{
  "vocab_size": 8192,
  "norm": "rmsnorm",
  "norm_eps": 1e-06,
  "attn_scale": 0.177,
  "init": "uniform",
  "init_std_qkv": 0.0543,
  "init_std_down": 0.0,
  "lr_mult_o": 3.0,
  "lr_mult_down": 1.5,
  "decay_shape": "cos",
  "train_tokens": 134000000,
  "dataset": "wikipedia_en"
}
Each number is 128 + 32 x the weight over its row's rms, rounded and kept within 0 to 255. Layers, rows and columns count from 0. Numbers have three digits each. The size before them is the row's rms in percent of the matrix's.

# layer 19 attention query, 64x64, rms 0.147, rows 0-31, columns 0-63
084:142156194144148146170150160118107144084103049136087142106119125129136180190111108152145131146097217138123180085171134145154124206150087109095149167148149146181122127103133098146142150151121117
083:106139092127114140102165106136182106108125083113147141130160101136155079064137148099045099136165156095144081150188104145105122118110134155081114145147166146073193128160075145138161096078101176
065:114121064155084084098141123120132145074077072131108130122159077160132083115090129075179186085143133126125122134095101109077176158157146148118080155167130105089135130163087117165124070158104162
076:133139115147171119147077134123168209113170131145102115114133096108111165171113109087174169108102126143086115155146110144149193132116164132098123097175099108115208072121132088150104115205108082
067:096110124146150157190205082169103159158125067153069109112189126142127085142066136155132111067137123181122102150111129160114113118121138124122061124156097131149100194111176114155114098141149144
073:177170088089124098163149150196107125154116160118177121127160148139133129099131136128088108176125165042198092187086125147084116134140163170133138183139123145090148122075148104103148096166117148
091:191162151127114112107156123089180194181116135116147158056099097105096108156111109080136152154160171158144141184137153078143134131208092158119147088129094120148147131158165164119157154116176142
076:117119130168076163180185120118142139096140113086140108111144108140110100139093154126159165140134075123121115188097138103086082096120122168128142103161113205150152098041153144162160188189122117
077:112118107152129202133184139109087050142127154119140153165136189113127061092159155153111131111190129081142100108123088100108112081185103103107141066150144143102128077106188102127126137128138151
066:147157152121188149103144160143149118087089066114173109169131123184084143124144136157135119144173089151141161114093152174074096075110071187102074141154138168130126045143149117136140145157129110
076:123106154090103137153117170137111144104100150161090138117098137138133172084160129085148148172150180171153112096082175162061130145107133108173175097130149119170178146044207145110117147128103147
085:117087157053213091099140174086140119097098111114197089149115118111125152114129128098084082148142145168138116103115136068181102103120150128175119156084064127134132150117159126127077079133135156
068:081122151109122091063161079136080188113152071119142115104139149094131134154126169141120117156149093137144119133186074129094149191088100120077107071084113160139149167195141127171144140153164114
069:160141132154133070097142130048109130112192181125088139145160068142126096190054148134129132122121068113161105119047105127180128124187099095125160135124123139112084113119128153113126161156115117
081:102103194086129178176106139114092119130092171161117101091139087173138137135136110144099107181168106111133142084116119156123141084105126113105154115166140155130044106078101101152102146108070045
079:158125157136096106125104076147181170131157115130072111115149181051165110079108092138164118123133138129168167131134124147122135178135114196154153179124174163157070129131169132055095124163138155
071:119148159131169119149122126105102121141090135113072112134152132058162119125116109193136141173082159136136156135099138079094080140141113105143079151167203094117160179173122116166120067190170164
075:080144145121073127178149146118050141104115145155088074175140199129086155123146149120128103121192162100143183150104151118187169135113142117122094132126156143074128172130123150165075107182120110
072:154137102069117088148095126126146184114226053056093114182142142137097112124107100116117136134156147185098142162132125157132174139104170116109124168110128133108084153102118132116064085114095123
066:096102157087130169148130158138189135103078182156161120179160097193114100083126154158118150115114129101141104122115145128153100171192180141139129143137102033113098148126132074134155099092148085
062:200126107123117098168098163115134120132163182115154122168193086153074121103138128160097156101158149176119099136157148118171115101058121089185187178147152151180097115152093111148123143100147103
070:091100092122098163135138060149076083163099119149093186090158111135081101098197085133118101088112108133123129108173160192162189112178134119126124151101136156085160173116110082126129149119105153
067:145101230181137133112172189133126151140117182065151108129151113149162127130113101103139121095107187177136161095108140109107127176138095160069125119145094110078130154134140154121106064103163094
064:115172211140136101156158146113173151094174139066148106072127076158179114110141146113039123134105132152139149117085067150136106110110072117121153112124161134125142090086141134136156138174080096
073:139157116091134127108082067109127156148088120140131049109113171082205142141200109139120084138139116155107165104109146059099110111120172102102098127151078155135123102116184169105115081155105110
076:119094204121134160081071138138123136108161099128117086102186137074137110154110072071097093140115090176092117139147113126113086144084090080155142061125148131128110183103151170136124155176121161
087:121071180121107103099061155108119125141141116151079085126126157112187157105152126113181152149095143173139094154122159131162168134145058079181142094095172120172132145165161111157166089153091093
071:147156132114129102119094124181154129067106110104119078122139135153149114095100149098161119080109084187136056101107136130071106119138140182154115101092188190150153075136159149189134150128068142
070:123170123078113089175171064142086112162119142114157101145119112105106154130170149140148130114083119106198061158180119138080079151115150128099157098101132171181186129101148176170160149141143153
084:172068207053131108090114172059129167122131168113097136142157131112171116133141098130102111126138138141114127113092155074143113202115111121099157094083162170090196146112163108133110115130154112
085:138157120077161166152149183191150158132089106195159190131070144177174097119160094125145143138125144150160183169102158130133119102175148069142168144158114119121151102136098098149178101112114091
072:136190124116176128132135119180163104095039086141172093104070161123112154103167129113108123114110124149141162131138177146129078109178146081094182129147101167101132144111179108087119160107149066
# layer 19 attention key, 64x64, rms 0.144, rows 0-31, columns 0-63
086:141134143173134149101163138159100170079108036133104175112122142180111157183115093151197098170155138143065161074100114189157141122144096111129105166180091156144135096133144117114148132147131147
085:147151037088152131082141118096120128141103151111171134197126107158152069075155126111073132176127130085176097098145063152092161171119144095109130139152109144128165166130148089128145172095114164
069:130131151134138133082107106203103164117106126187076124105145084127165081192131139143139108172126077105160093162082105169084139182146196166124109142138150086130146180145152107121114112185110155
080:166150117124113110152151131117182164112143185122114111111180098142150142226118072157161122140124069148156116091146111142164117118140143096129149170182130063151209172134106134143080118153097106
075:105090167149109176161126107206092126123149105104136139120167080070055094130147136169122106112140162122130137148096067152162090100185112165155112115108148122125147176072180090093116111146083147
078:145147107091085122185124162115097103135102174102110062148113153159101117118164162106140148184131134088157111095149159099080198150165130173140135138149138082097117140060142117125112091212128173
076:103109133199095074130130172123155164094090157170142087152160112154144132154137132147109093129077172095096141136114142060125057093209119141101134114132144153096140159115156131184128195134125164
081:137103179121096206184158168111134136114142179102145098096123067178077099120109197103138094129159093084132128112174134114108040130127118149100138120144112146136165123074127152151113150114075130
081:126131122162134172131182141131105093141109145080162099105090159170173079076110124124050114156165133077137149106124109094094077163058074142108127135066146144092079150125103172127162103133114136
070:134208186146170159139107169122123145141123142079137125125128064142091143088156149113099142134153086145102106124133165169133116057102067171081165134118121124151131049115167175116115156175111153
067:133062163104086151142083119108176192108079101153156162136107131160076143116201155112140067156162140108134089113150171131166157121105063120158155106115083084146133091126147137157136077122165133
087:090201089084160146126071161124174139120131139100150096124153143106097183109128175127102142088087206167125097112132165143140116123120139060138106166146100137118106129177119071144106072171140171
067:119150150161087095121130115117118121151147069170168148115183108064125170134083098126134126091155128138103166168146094128081140133109129130089192073170136154122163228126160091105184143109116139
069:114158114169029117123141137116115150125157177117065157065198080137151102167126141135137167158151090136119103135081155075148110100146135091154097097137142113125089089120071145146070161139110129
079:088143200011159146166089110135096098154144123121119107084146140191142124117150102121105123169181147152116190101077142120149104092104105126090125102139110109104098090089128127123102147098159091
078:164104119134107049148125110159119188136118106157031121165126197117085162082107149171156145128167150096153165149158163106150145143121143167141134171135164119168081134105184130119154176123128107
074:158076100206174178140141102202138166154097108148084111096142133069119125109125080141124198156120132103118145163127128190069136139145134099137108168138120114145138075165116092129154115183151152
082:136120118130122154193128125169098159150128136120143067094133205095139154146123169165128104112135112128113189144150106147140235178118112114072091131179137111135095114150110100124078117146135055
072:124124091118074137166045122126084167142179094080032147143160154128137138135147125119146159163125115199115095166178124135173160123106129130104111124138132142143093195139146110103075127154086110
069:101129114088187173120105114143180137121153095113180110157168103153156127136180112124153159120159128151126178121121145110076105173213175150139130157151143072088058107143148161140113076083104111
068:168131121109103106127103088151110098094137097100145152137191110165119109110142139104200150095078077156126158188181115147162071083176087102130111146109121161145150056113172149123110092101139079
072:094155094086107133135154088145104096159097164181091156185056147125106087146173140120127096130166129108118153083133105164174154167152150129117127126077199118109121176155061102121132188102141151
070:159080190133164137081127150116086142089153076128148103152122062116128103121142118105140170128128154147152144145059155136132159166175125159129133160131144118020156121146124095104071172149131074
068:122114109089131168132114169102157162100133132094124129086128075170166133106150082054092140127154162117180182098114142089152151133120117089164171119189098167123168073101089114143076171098098162
079:083144172134180114191087135147106133126122112167148087121141162107108170102136100161130112139108139106128096186115149110150129111145167137187214172046096141132138137093146140105147176199148101
072:130058100124085155079080147156113127151188100138157102155176116094117100165104142150104146132155116139070062141139185136157122085100125094139144112156139128156132166083081149134205176154108095
090:124106184105089106086106111149206149155137088168143154107138178079123139117157119070209169125115104127116179193114141108179151086137115106159109164065114129129140123141161135105174099137099128
081:136148119077103121106106116123139140147078141148129090138111067156116125020111164104090086119165091189124113146128172104174145144111143140141136132169122143180192138127098121149080087127120207
074:095113073136060139169144105085074095135115130158178117137117122103103143075077150047153120113160147136185135148168103157085144142112129154140153153120087136132178129138097179126106126128166208
076:182135117176085094113087152116163196117116090129156113171177144157105063084140121132176168115164106136088093125083182138127116155163122102109161159118095134051150134120093082112133131126137071
083:133142160066162103111146121174160141068106104098165133173095163145128088139181059082139078161155118108115091177101108106114151074188124099140121106085079123101133114092127132129161081141102086
082:121188092121160143144112124105149099098074126116160083158082132128134112102137107090092083140152163131086124073170179140184159118140143088196154166128105117126111175143084184122107182135194116
# layer 19 attention value, 64x64, rms 0.101, rows 0-17, columns 0-63
093:137163118122074127171139157130184110187095090148096158078126147095141145165144104115136077152121046147130084070148145150127130113189146074084131103152167089117149135082176151117146118076153141
098:100137076097116128091176186146129146172045133135146154129159152131079123114160111141078145146103113073177091089143122101158138066112133170066140108095113105163157133117121076177156135160142086
086:148131118138148131123131107114139142159144116109146176151084097135166136112114137196062137158127163133117187156089123083103139108125135116105130059171179114099143194152196226156161160135131124
088:074141140123149173063143075100072165135142165104113152104168097100107114162143185143128136107149094062124158155116092065158099090129115039154164146130164111153118126147127099175128128162140159
077:060092121125090139082097119141148139138138163075095135155131098133127175208195091125141129097134158155093124155160162150144183138158124165125160099100131172086097105111154089130139102156204087
085:174162192095184118124174073127161151200129150105158071141090151109158118159124096112094078130123105114196156090125191113084127184121147114086152133142144119168131154115104141093091151117144141
078:144170134130132137094162121126186114101171138151172081125161118113155091132203178111164142165095143153124183138090090143162140147149193139170133106170097177129113149176164086152166122065131158
093:112098091087125129147159127122178130087066123193162128170202111132142120153137139144074134142157113115149144148165089113147124114086139153076077140068149181139093125093112178076119136126054143
088:145152144132076110077133144158115174103139134064185090128154119178104146141134147115087149120101150117091122064103101119153129137103142106112184200075151119143071156184108122109181081084094131
079:193098046170175090144126108143177130157118097172131087163091136114090158061152219127157130102102142119142106121111127161154124100148089116117116092098131097139078145128105086114068133111110120
071:190106109149123111187110126103112100159155127163142150210086138106126095166081160055056091148150149124169138101135190171120129074124138129115107124111166105108105122170140102162135087164136162
082:139175097106129146164101147142195106107107127072132177145171175120156129134095057141133115131137055141075120169108145119113109135149137180116122143069161141149128110156082094168069191099133159
083:154108139094111162121137164147164144111140181136120177144120182147103083126140159104164129130116140174171196182168127133136141119112119152186155148181211133120154096154154168097080096195096132
089:166188136134135130106180142119103148168114154123143171094171158136159153088164094118085170068088176139120128129141085156167130123099185105161124090146063226119127117078140116120144131152107138
079:125104058097120133139144128198131130128163096081119079108114116091114104144151183125103116143102148117132160146096161066129139131108069155131054109108093102109138093059133193150088137064157113
080:128122153143135153166160122205168110169138143116131124104076161113075163107145099110180151124143174120093089117082112146169074134107117116133098066145111139150179175064095084127189099169119141
091:138101126129097175114144089124162100144067196129136111124179097075183110176124121155154157116070115189081137055175152115126134124108075164115109114067095161113141110108140107104089126138121093
072:124132142210144153131142106127098142106100173069111123127159103166146158109175157144187130056172129145100103093141139090112145143137128087171174133097127082155134141166117075042092136141155095
# layer 19 attention output (transposed), 64x64, rms 0.253, rows 0-17, columns 0-63
082:130098154126151110107111138063074177087149140156108093097129183146118132081128150176171123129166192180150153107134145143083191122046127115114125141143048171080108117153117112120105124117128126
065:154168121142131143189132062111180073140160186174135104121056079155131130136142153110150169105111092143096137142148145193118163136147175136150120194152104129159130128137141122052157148115110077
089:124116123122097086113072098102129183111106155125103077151100175138155099113135164126159101056148141086053164109143164115092071105120054157131090116079170140089128116141126136197143111127138123
088:171115167129116091139127120133124102173099084089129111101129156108166132161142062115085132154088116152100141110128167088134162144106020128164093083115157122175095113161192157174175093112124123
076:161163106170171151116115205125200114122144127131176126167115159130080145121085136127136129144142131116140131078140090172123084189138181106149154163130094096121145109142115161082179203099174093
071:143101090160141097151113112105063160076175148114154161144183069152109110118167117132166122128106154142097080153197092086160183071067133142151099118130115117164082166114108115161113093126166122
074:105128139160138075122127116154145140150058114161105146151125186148149154107166130108126152139138117095117119169121151092085091120194114197174172145149185099075165102130146082079187175155095121
081:137198084156106133173144122121091117142109147120132116134078068172131108135145135090152150129092142116167072110112160178152139092158164150113182124191045150194176164083132145137107134127135108
081:113098112083126164171102087188157096179119095119104111167107120083139131143114146165135173179142118090101146172159138122106139157175153173147124090118134087161058110075099152174140167085142070
066:133159130108122087148139107115101158134160128111138172077155065112186138164113065147158163138125132164100093168147181074122122040158130149155104143107119140091123077146162155189177122148170108
068:129114194128128116095136122155126165081138099087117078064159090132149122143125091153200117081102087134126079143047052124121129105116106136130094102146091176198114125136128154106127136110090153
077:118139068133112127077197154104114148122091178160129097134106176142115151094126134132130084155101111150152153115130118157138160159098150096140168160186124181092161173098178149048160106095192124
068:160104068163078111089142122076113083111123108119057095173161115168113101113107143135139079111091108099154073116104146108125074162131112190075107149142130120148132177082114177162164118103095167
091:087082138088090130184132167109145174110131127157102092121096190153130124118146154112161154176178094128136087137140167178116129177143194158105137116142168126078215095128143095101153160097116099
068:176148087126115166138092085116096114151102142116134146164109160176231096163063107158138103159177092118107137119148118092120131136116152088128125087158193109154095125132203134151145115129161079
074:108129171141165130058110146118111188149130067164112142065122099121129136111159190074122136151150072184150099094137129128127155159148160043119162134107120124111147075187113085121141119103117164
080:115195081180124161137187135139148065133065112171186130182049110180111111121161162099146133151111126095145120145074131161136094095164143116096123159172124128166143129128104150118166154136091117
058:116138092092149127146180171150177077178141143161187095144206154094099115120111036119081187186079110144109150167145130171137134121119128149149119117114149131115108100087163152130162107136133141